Part of a small language model's weights.
Size: width 128, MLP 512 GELU, vocabulary 2064, 4.72M parameters.
Training: a variant of Muon for these matrices, 209M tokens, 6366 steps.
Each number is 50 + 12 x the weight over its row's rms, rounded and kept within 0 to 99. Layers, rows and columns count from 0. The size before them is the row's rms in percent of the matrix's.

# layer 15 MLP up, 512x128, rms 0.135, rows 136-161, columns 0-63
099:47 62 43 49 69 48 43 63 55 52 34 69 65 38 40 59 53 40 45 73 28 36 53 44 47 54 27 57 29 43 35 61 39 71 56 42 64 45 52 60 41 54 73 64 23 63 55 40 37 34 44 70 71 36 42 50 52 22 62 47 34 36 54 59
099:49 32 47 63 69 63 64 70 44 53 66 57 58 51 37 41 51 60 38 40 40 37 48 40 54 61 66 25 50 49 53 49 60 40 58 86 52 35 70 43 57 59 36 42 38 50 47 51 63 45 44 47 62 50 36 47 62 54 62 62 41 53 43 47
097:60 46 47 55 54 61 47 58 38 62 34 62 69 63 32 55 51 49 36 43 41 51 55 42 40 67 23 50 46 54 47 52 62 62 50 31 55 27 49 38 74 54 53 50 45 49 54 55 56 48 13 61 49 33 49 34 46 51 40 50 59 50 59 38
106:61 49 58 38 58 71 30 38 47 47 32 63 41 47 74 57 55 44 25 51 64 42 39 39 60 65 51 65 47 78 56 62 45 40 34 45 38 45 40 30 36 52 73 56 34 70 47 55 63 35 29 52 54 39 69 75 60 56 43 50 39 51 28 54
101:48 48 44 65 67 50 65 61 69 51 52 55 57 40 38 74 56 49 46 59 43 39 59 56 61 59 42 47 55 69 42 42 24 60 48 34 46 60 35 52 55 60 53 44 37 42 48 38 31 31 70 59 42 63 39 46 40 61 69 44 55 32 27 59
101:17 62 58 37 50 56 61 22 39 49 62 49 39 50 51 65 41 68 49 68 48 56 64 35 53 40 34 55 48 48 38 49 44 52 48 54 50 59 64 36 41 45 64 47 53 26 52 37 56 57 44 56 39 38 64 69 80 63 71 44 48 44 60 56
101:57 51 51 47 63 47 52 51 56 54 36 49 57 57 53 40 55 73 50 69 46 41 38 37 52 47 56 37 45 54 49 61 72 44 67 32 48 65 34 48 45 61 36 42 64 36 39 49 41 62 50 61 44 47 72 60 54 54 52 47 51 54 53 23
108:54 46 53 47 47 39 58 43 64 51 56 53 44 52 33 43 41 36 66 32 56 43 56 48 41 43 43 43 56 54 71 52 42 44 49 52 32 50 59 57 48 63 37 73 48 41 65 32 61 31 44 48 45 45 59 18 67 34 53 54 33 61 61 45
095:48 41 38 47 44 30 24 52 60 41 49 48 57 51 40 71 57 66 36 37 45 50 32 47 48 58 41 38 47 53 47 35 25 52 63 51 60 57 45 59 59 59 59 69 54 24 77 41 69 28 58 59 51 59 46 41 67 31 48 42 57 60 59 52
105:39 20 38 48 50 37 27 57 23 56 51 54 61 32 45 62 64 53 37 62 66 47 43 67 69 65 60 51 44 67 25 20 42 47 54 59 64 69 39 45 54 54 45 51 52 47 56 53 30 41 50 54 35 68 49 56 60 69 54 54 49 32 48 34
102:65 58 44 44 53 55 57 68 49 76 45 47 47 29 54 38 50 26 73 57 61 54 51 29 37 41 32 49 52 47 39 57 25 59 78 32 07 36 60 48 75 41 79 50 56 58 37 42 51 59 44 42 39 77 50 63 49 43 58 47 52 48 56 37
098:56 45 41 61 49 37 61 52 65 67 61 57 56 39 32 54 75 77 48 52 49 52 58 51 49 47 42 55 63 58 56 67 67 42 29 49 65 63 45 56 56 61 44 58 61 39 58 37 80 48 63 36 66 46 30 43 30 40 38 43 50 43 39 58
102:33 41 55 41 37 51 32 82 58 61 48 43 48 37 48 42 53 36 54 36 39 52 35 23 45 54 51 65 37 33 51 62 41 55 23 61 46 57 42 61 69 64 38 75 51 57 55 64 65 39 65 45 27 46 53 49 59 45 24 60 46 53 44 53
106:35 37 63 34 40 68 40 58 41 36 60 51 49 49 56 71 38 56 49 36 44 25 44 61 47 52 55 48 56 36 53 50 35 44 78 39 46 59 37 57 48 71 33 55 35 55 51 48 61 42 68 52 74 49 62 34 62 47 36 39 43 57 46 39
095:46 53 35 51 57 69 53 43 56 29 49 57 55 61 42 59 48 39 40 61 34 56 36 55 35 45 23 54 32 44 58 62 56 51 62 64 53 47 60 41 85 54 64 65 45 54 48 48 63 46 64 71 86 45 41 72 39 24 44 51 44 34 47 56
095:49 46 44 60 67 45 51 64 54 50 53 34 52 40 52 63 45 66 43 39 58 49 41 66 58 61 51 65 39 49 74 24 64 56 65 35 29 61 44 55 68 43 58 54 44 60 68 46 41 43 38 51 52 62 51 60 68 41 55 59 51 50 44 47
099:48 65 53 56 38 47 66 49 68 63 38 48 39 49 49 71 51 53 33 55 42 44 50 50 37 44 58 38 49 42 46 49 48 62 71 45 22 17 44 44 51 51 46 54 61 58 50 40 53 57 23 40 51 62 48 50 43 59 53 51 39 53 69 39
099:48 58 59 57 74 66 43 46 38 64 57 39 53 43 39 55 43 45 58 33 63 34 56 46 62 49 68 45 47 40 37 53 71 65 58 62 50 55 58 71 39 49 70 46 61 44 64 55 50 42 72 54 60 55 51 34 55 34 54 59 35 33 20 39
093:68 89 52 70 41 81 42 65 63 42 52 34 61 50 56 38 43 53 41 63 68 67 26 51 46 42 45 45 46 45 45 72 65 53 44 40 52 37 52 37 48 53 70 54 55 69 49 58 47 28 39 57 63 34 59 44 43 36 41 28 57 14 44 39
111:62 61 48 40 36 64 59 57 55 60 49 33 54 47 40 54 50 66 52 61 53 59 45 30 49 57 46 58 57 57 52 18 43 80 60 52 93 62 73 50 38 51 35 51 44 45 33 53 37 30 37 55 67 34 64 27 47 54 39 48 50 57 34 31
098:33 51 46 34 68 24 34 53 37 52 57 38 43 53 53 41 50 43 72 51 33 67 52 40 51 55 43 55 54 58 30 70 37 58 48 49 55 69 58 71 48 68 61 17 46 57 61 54 58 45 43 43 16 46 59 49 40 31 36 51 43 53 60 59
097:47 58 62 44 63 41 66 19 47 45 45 45 44 59 68 54 71 53 66 34 67 56 52 47 63 43 70 60 31 72 72 39 40 50 44 40 35 74 36 62 29 58 45 52 54 50 39 40 62 66 50 53 41 55 47 77 36 50 57 61 46 42 66 36
099:46 61 39 48 47 67 64 59 26 45 59 72 50 42 65 43 52 36 48 35 54 25 78 22 52 56 45 52 51 45 54 46 71 62 53 52 36 58 65 41 40 62 59 51 57 39 48 40 45 37 35 62 51 63 38 56 62 54 39 56 47 83 34 40
098:66 57 46 57 48 55 55 66 57 51 57 34 40 44 58 49 32 51 48 69 85 90 42 54 52 33 40 43 30 42 54 63 71 61 53 50 48 74 53 46 48 59 53 34 57 42 62 52 46 31 38 56 60 47 43 46 47 84 29 53 55 51 40 50
095:42 34 30 51 56 56 69 72 72 61 55 33 40 28 58 36 54 52 60 28 67 46 38 31 57 47 57 47 63 50 70 46 53 36 62 57 60 69 55 52 41 50 62 35 33 70 65 32 52 51 58 28 49 53 51 56 52 81 53 79 58 41 59 53
111:44 50 52 50 32 52 41 69 70 38 56 69 46 62 62 48 41 56 73 48 42 68 44 54 56 26 58 42 44 68 84 42 60 38 53 32 52 55 66 54 40 50 56 57 50 43 56 41 49 48 42 50 35 56 63 67 45 60 45 70 50 67 36 45
# layer 15 MLP down (transposed), 512x128, rms 0.0347, rows 136-160, columns 0-63
097:58 43 17 39 48 62 63 51 47 54 32 41 66 32 53 64 35 62 66 26 42 57 59 59 58 41 54 48 56 58 35 52 65 33 43 55 56 62 54 32 56 52 67 27 53 33 65 68 49 60 41 38 33 84 31 42 32 50 42 62 41 61 50 48
096:56 37 44 39 52 45 42 50 67 49 68 52 40 49 70 62 38 44 55 53 62 37 62 56 44 56 40 77 50 53 39 54 49 58 64 37 57 53 50 56 44 34 38 48 51 38 63 44 70 60 58 56 46 42 43 44 50 48 47 45 55 35 55 47
103:44 50 52 72 55 42 42 47 30 48 57 49 51 52 52 41 27 57 26 42 37 45 55 65 38 51 80 63 63 57 60 53 51 46 21 49 45 45 28 43 49 67 53 42 45 35 60 65 34 44 44 37 60 57 33 59 58 48 55 51 54 55 59 43
115:44 54 52 57 46 52 55 56 48 43 57 44 44 49 47 68 48 36 56 63 57 74 38 61 32 53 41 27 36 41 61 35 49 60 65 43 21 51 42 35 26 38 47 27 81 53 45 49 47 64 27 48 32 62 33 57 68 53 57 49 27 50 44 59
098:39 53 56 68 26 59 49 58 33 52 43 38 54 69 40 52 65 59 59 56 46 68 60 60 34 57 58 47 60 53 35 60 56 68 55 52 54 42 62 50 44 39 52 62 56 34 56 59 19 54 49 68 25 48 41 53 63 49 43 51 38 63 49 60
097:41 64 46 34 37 60 47 40 17 42 65 70 76 48 49 49 64 50 54 47 56 48 51 61 33 66 36 32 54 59 35 59 48 38 64 41 42 48 56 70 49 71 60 52 48 45 42 51 57 43 40 55 50 67 33 75 40 28 37 45 50 34 58 42
104:31 54 53 51 57 48 31 53 63 33 66 50 56 48 48 53 37 40 44 51 65 38 59 56 44 56 43 43 42 56 56 55 56 58 43 22 85 66 57 71 53 57 44 31 56 56 64 37 44 70 54 48 56 54 49 63 64 44 30 55 54 69 56 63
109:58 57 66 49 49 39 60 39 50 56 61 48 64 46 61 39 54 54 43 28 58 72 55 38 42 42 55 56 48 58 45 35 37 74 38 46 33 74 41 55 47 44 51 75 71 49 63 47 54 52 51 46 26 38 53 62 32 32 27 76 41 71 77 64
093:66 62 55 59 54 46 44 48 58 55 58 60 40 51 58 40 28 36 54 72 44 56 55 62 62 52 75 38 37 33 55 67 86 49 55 45 46 47 46 44 68 67 32 30 40 48 37 39 61 58 42 28 51 59 42 64 30 50 53 52 45 52 42 48
111:46 70 57 55 50 73 58 55 42 63 28 47 66 36 59 49 62 46 52 29 66 66 50 63 58 54 38 68 44 50 49 64 54 51 56 50 50 53 80 57 46 46 59 30 61 54 44 28 70 52 51 36 49 43 32 56 38 45 30 49 50 51 46 53
101:62 61 23 30 65 35 32 39 54 44 38 42 36 61 48 25 32 44 55 34 48 48 50 40 49 47 63 40 64 77 28 55 49 60 46 41 49 56 60 35 49 44 47 54 47 53 61 55 57 40 50 59 47 60 55 61 60 50 48 43 46 81 37 67
101:59 48 60 49 75 60 52 33 49 50 67 41 39 69 51 24 51 38 43 73 42 29 55 44 27 59 39 36 40 31 76 62 40 60 68 51 53 75 52 57 42 50 65 51 46 37 47 52 46 40 56 43 48 42 43 51 58 57 28 46 53 38 47 49
101:51 60 35 68 42 39 43 52 47 53 39 52 63 68 51 82 48 43 69 32 58 41 57 60 59 70 32 43 62 29 68 65 52 38 66 47 57 30 35 29 37 53 51 54 55 46 36 46 46 44 68 47 62 53 35 70 52 37 51 46 64 39 53 43
104:35 51 82 45 48 43 47 26 47 66 35 43 74 69 63 44 41 40 39 50 46 30 60 46 53 85 61 42 63 34 59 61 40 38 43 65 41 56 43 45 70 50 55 56 63 31 44 41 58 54 56 40 30 53 45 61 35 53 51 75 34 52 61 67
098:51 66 55 60 64 45 40 48 60 45 58 47 67 43 59 41 37 52 44 42 40 60 73 57 41 45 54 60 51 49 59 49 59 43 64 33 25 60 31 68 51 48 57 46 39 37 62 49 52 43 63 53 33 32 34 56 54 67 64 62 62 64 07 43
091:50 50 53 67 36 32 64 34 46 53 58 49 43 48 68 54 72 50 43 55 48 51 38 46 49 50 45 51 53 79 36 36 18 70 34 35 47 63 31 68 59 52 61 68 49 47 57 46 50 62 35 60 42 61 46 33 29 49 55 48 47 62 50 51
100:58 46 67 44 47 60 52 35 32 52 53 27 62 44 48 58 52 38 52 55 43 39 31 54 57 80 36 45 37 42 51 19 20 61 55 34 54 62 50 61 71 42 61 52 64 49 47 54 48 52 53 54 55 43 44 61 56 55 39 40 57 67 68 54
092:51 51 56 34 55 42 59 54 48 54 63 44 49 49 36 52 47 58 38 43 43 54 52 61 89 38 45 61 57 58 52 43 37 31 69 61 42 46 44 60 52 35 56 59 25 47 19 47 49 63 44 52 68 62 30 64 58 50 46 46 54 49 61 54
087:47 27 69 39 61 11 46 39 36 35 41 36 51 34 52 74 55 52 46 39 52 55 44 71 57 49 56 65 57 44 39 61 51 36 66 58 20 56 46 57 61 58 38 37 45 41 56 46 41 61 44 55 46 68 37 51 61 65 56 58 44 53 29 46
098:52 29 63 33 52 22 48 40 59 39 52 54 57 58 28 30 53 55 52 46 52 41 41 66 32 45 55 51 47 47 35 67 58 53 51 35 50 38 47 65 49 47 53 35 74 47 49 52 51 53 45 55 56 51 53 65 56 50 63 74 66 59 61 62
092:61 35 47 49 36 61 55 37 60 42 57 57 45 37 67 37 83 55 44 59 54 36 39 51 51 15 52 52 43 60 62 34 52 23 70 63 62 55 30 47 47 49 51 53 55 59 25 49 39 54 38 44 59 54 42 53 67 54 58 38 50 43 60 43
103:48 60 69 55 46 20 52 48 62 51 44 50 50 30 37 61 60 59 46 36 49 31 42 55 60 53 52 61 54 51 50 67 57 62 42 56 61 57 69 40 56 55 67 37 63 55 54 50 40 38 54 36 50 60 68 36 55 59 43 66 75 68 41 54
100:62 46 54 41 36 41 49 45 73 52 47 51 39 52 63 57 44 58 64 58 32 79 35 65 53 37 44 57 51 59 36 43 48 43 42 44 55 49 51 68 29 64 67 29 61 41 52 52 58 55 58 48 51 40 42 73 32 36 48 58 71 36 43 57
102:46 47 66 47 41 36 52 69 59 41 40 53 61 55 61 42 38 58 55 41 51 39 49 37 56 28 56 67 55 45 45 43 53 50 62 58 57 46 45 42 44 38 45 45 45 43 60 33 37 67 65 31 49 62 56 42 49 37 64 18 56 64 37 37
099:54 50 70 56 53 50 68 23 50 55 58 63 56 48 55 51 48 55 63 57 54 52 52 70 28 35 56 68 57 66 61 28 54 80 43 49 45 46 51 74 44 46 49 56 35 43 47 81 28 31 52 43 14 52 44 36 54 31 50 44 47 67 51 35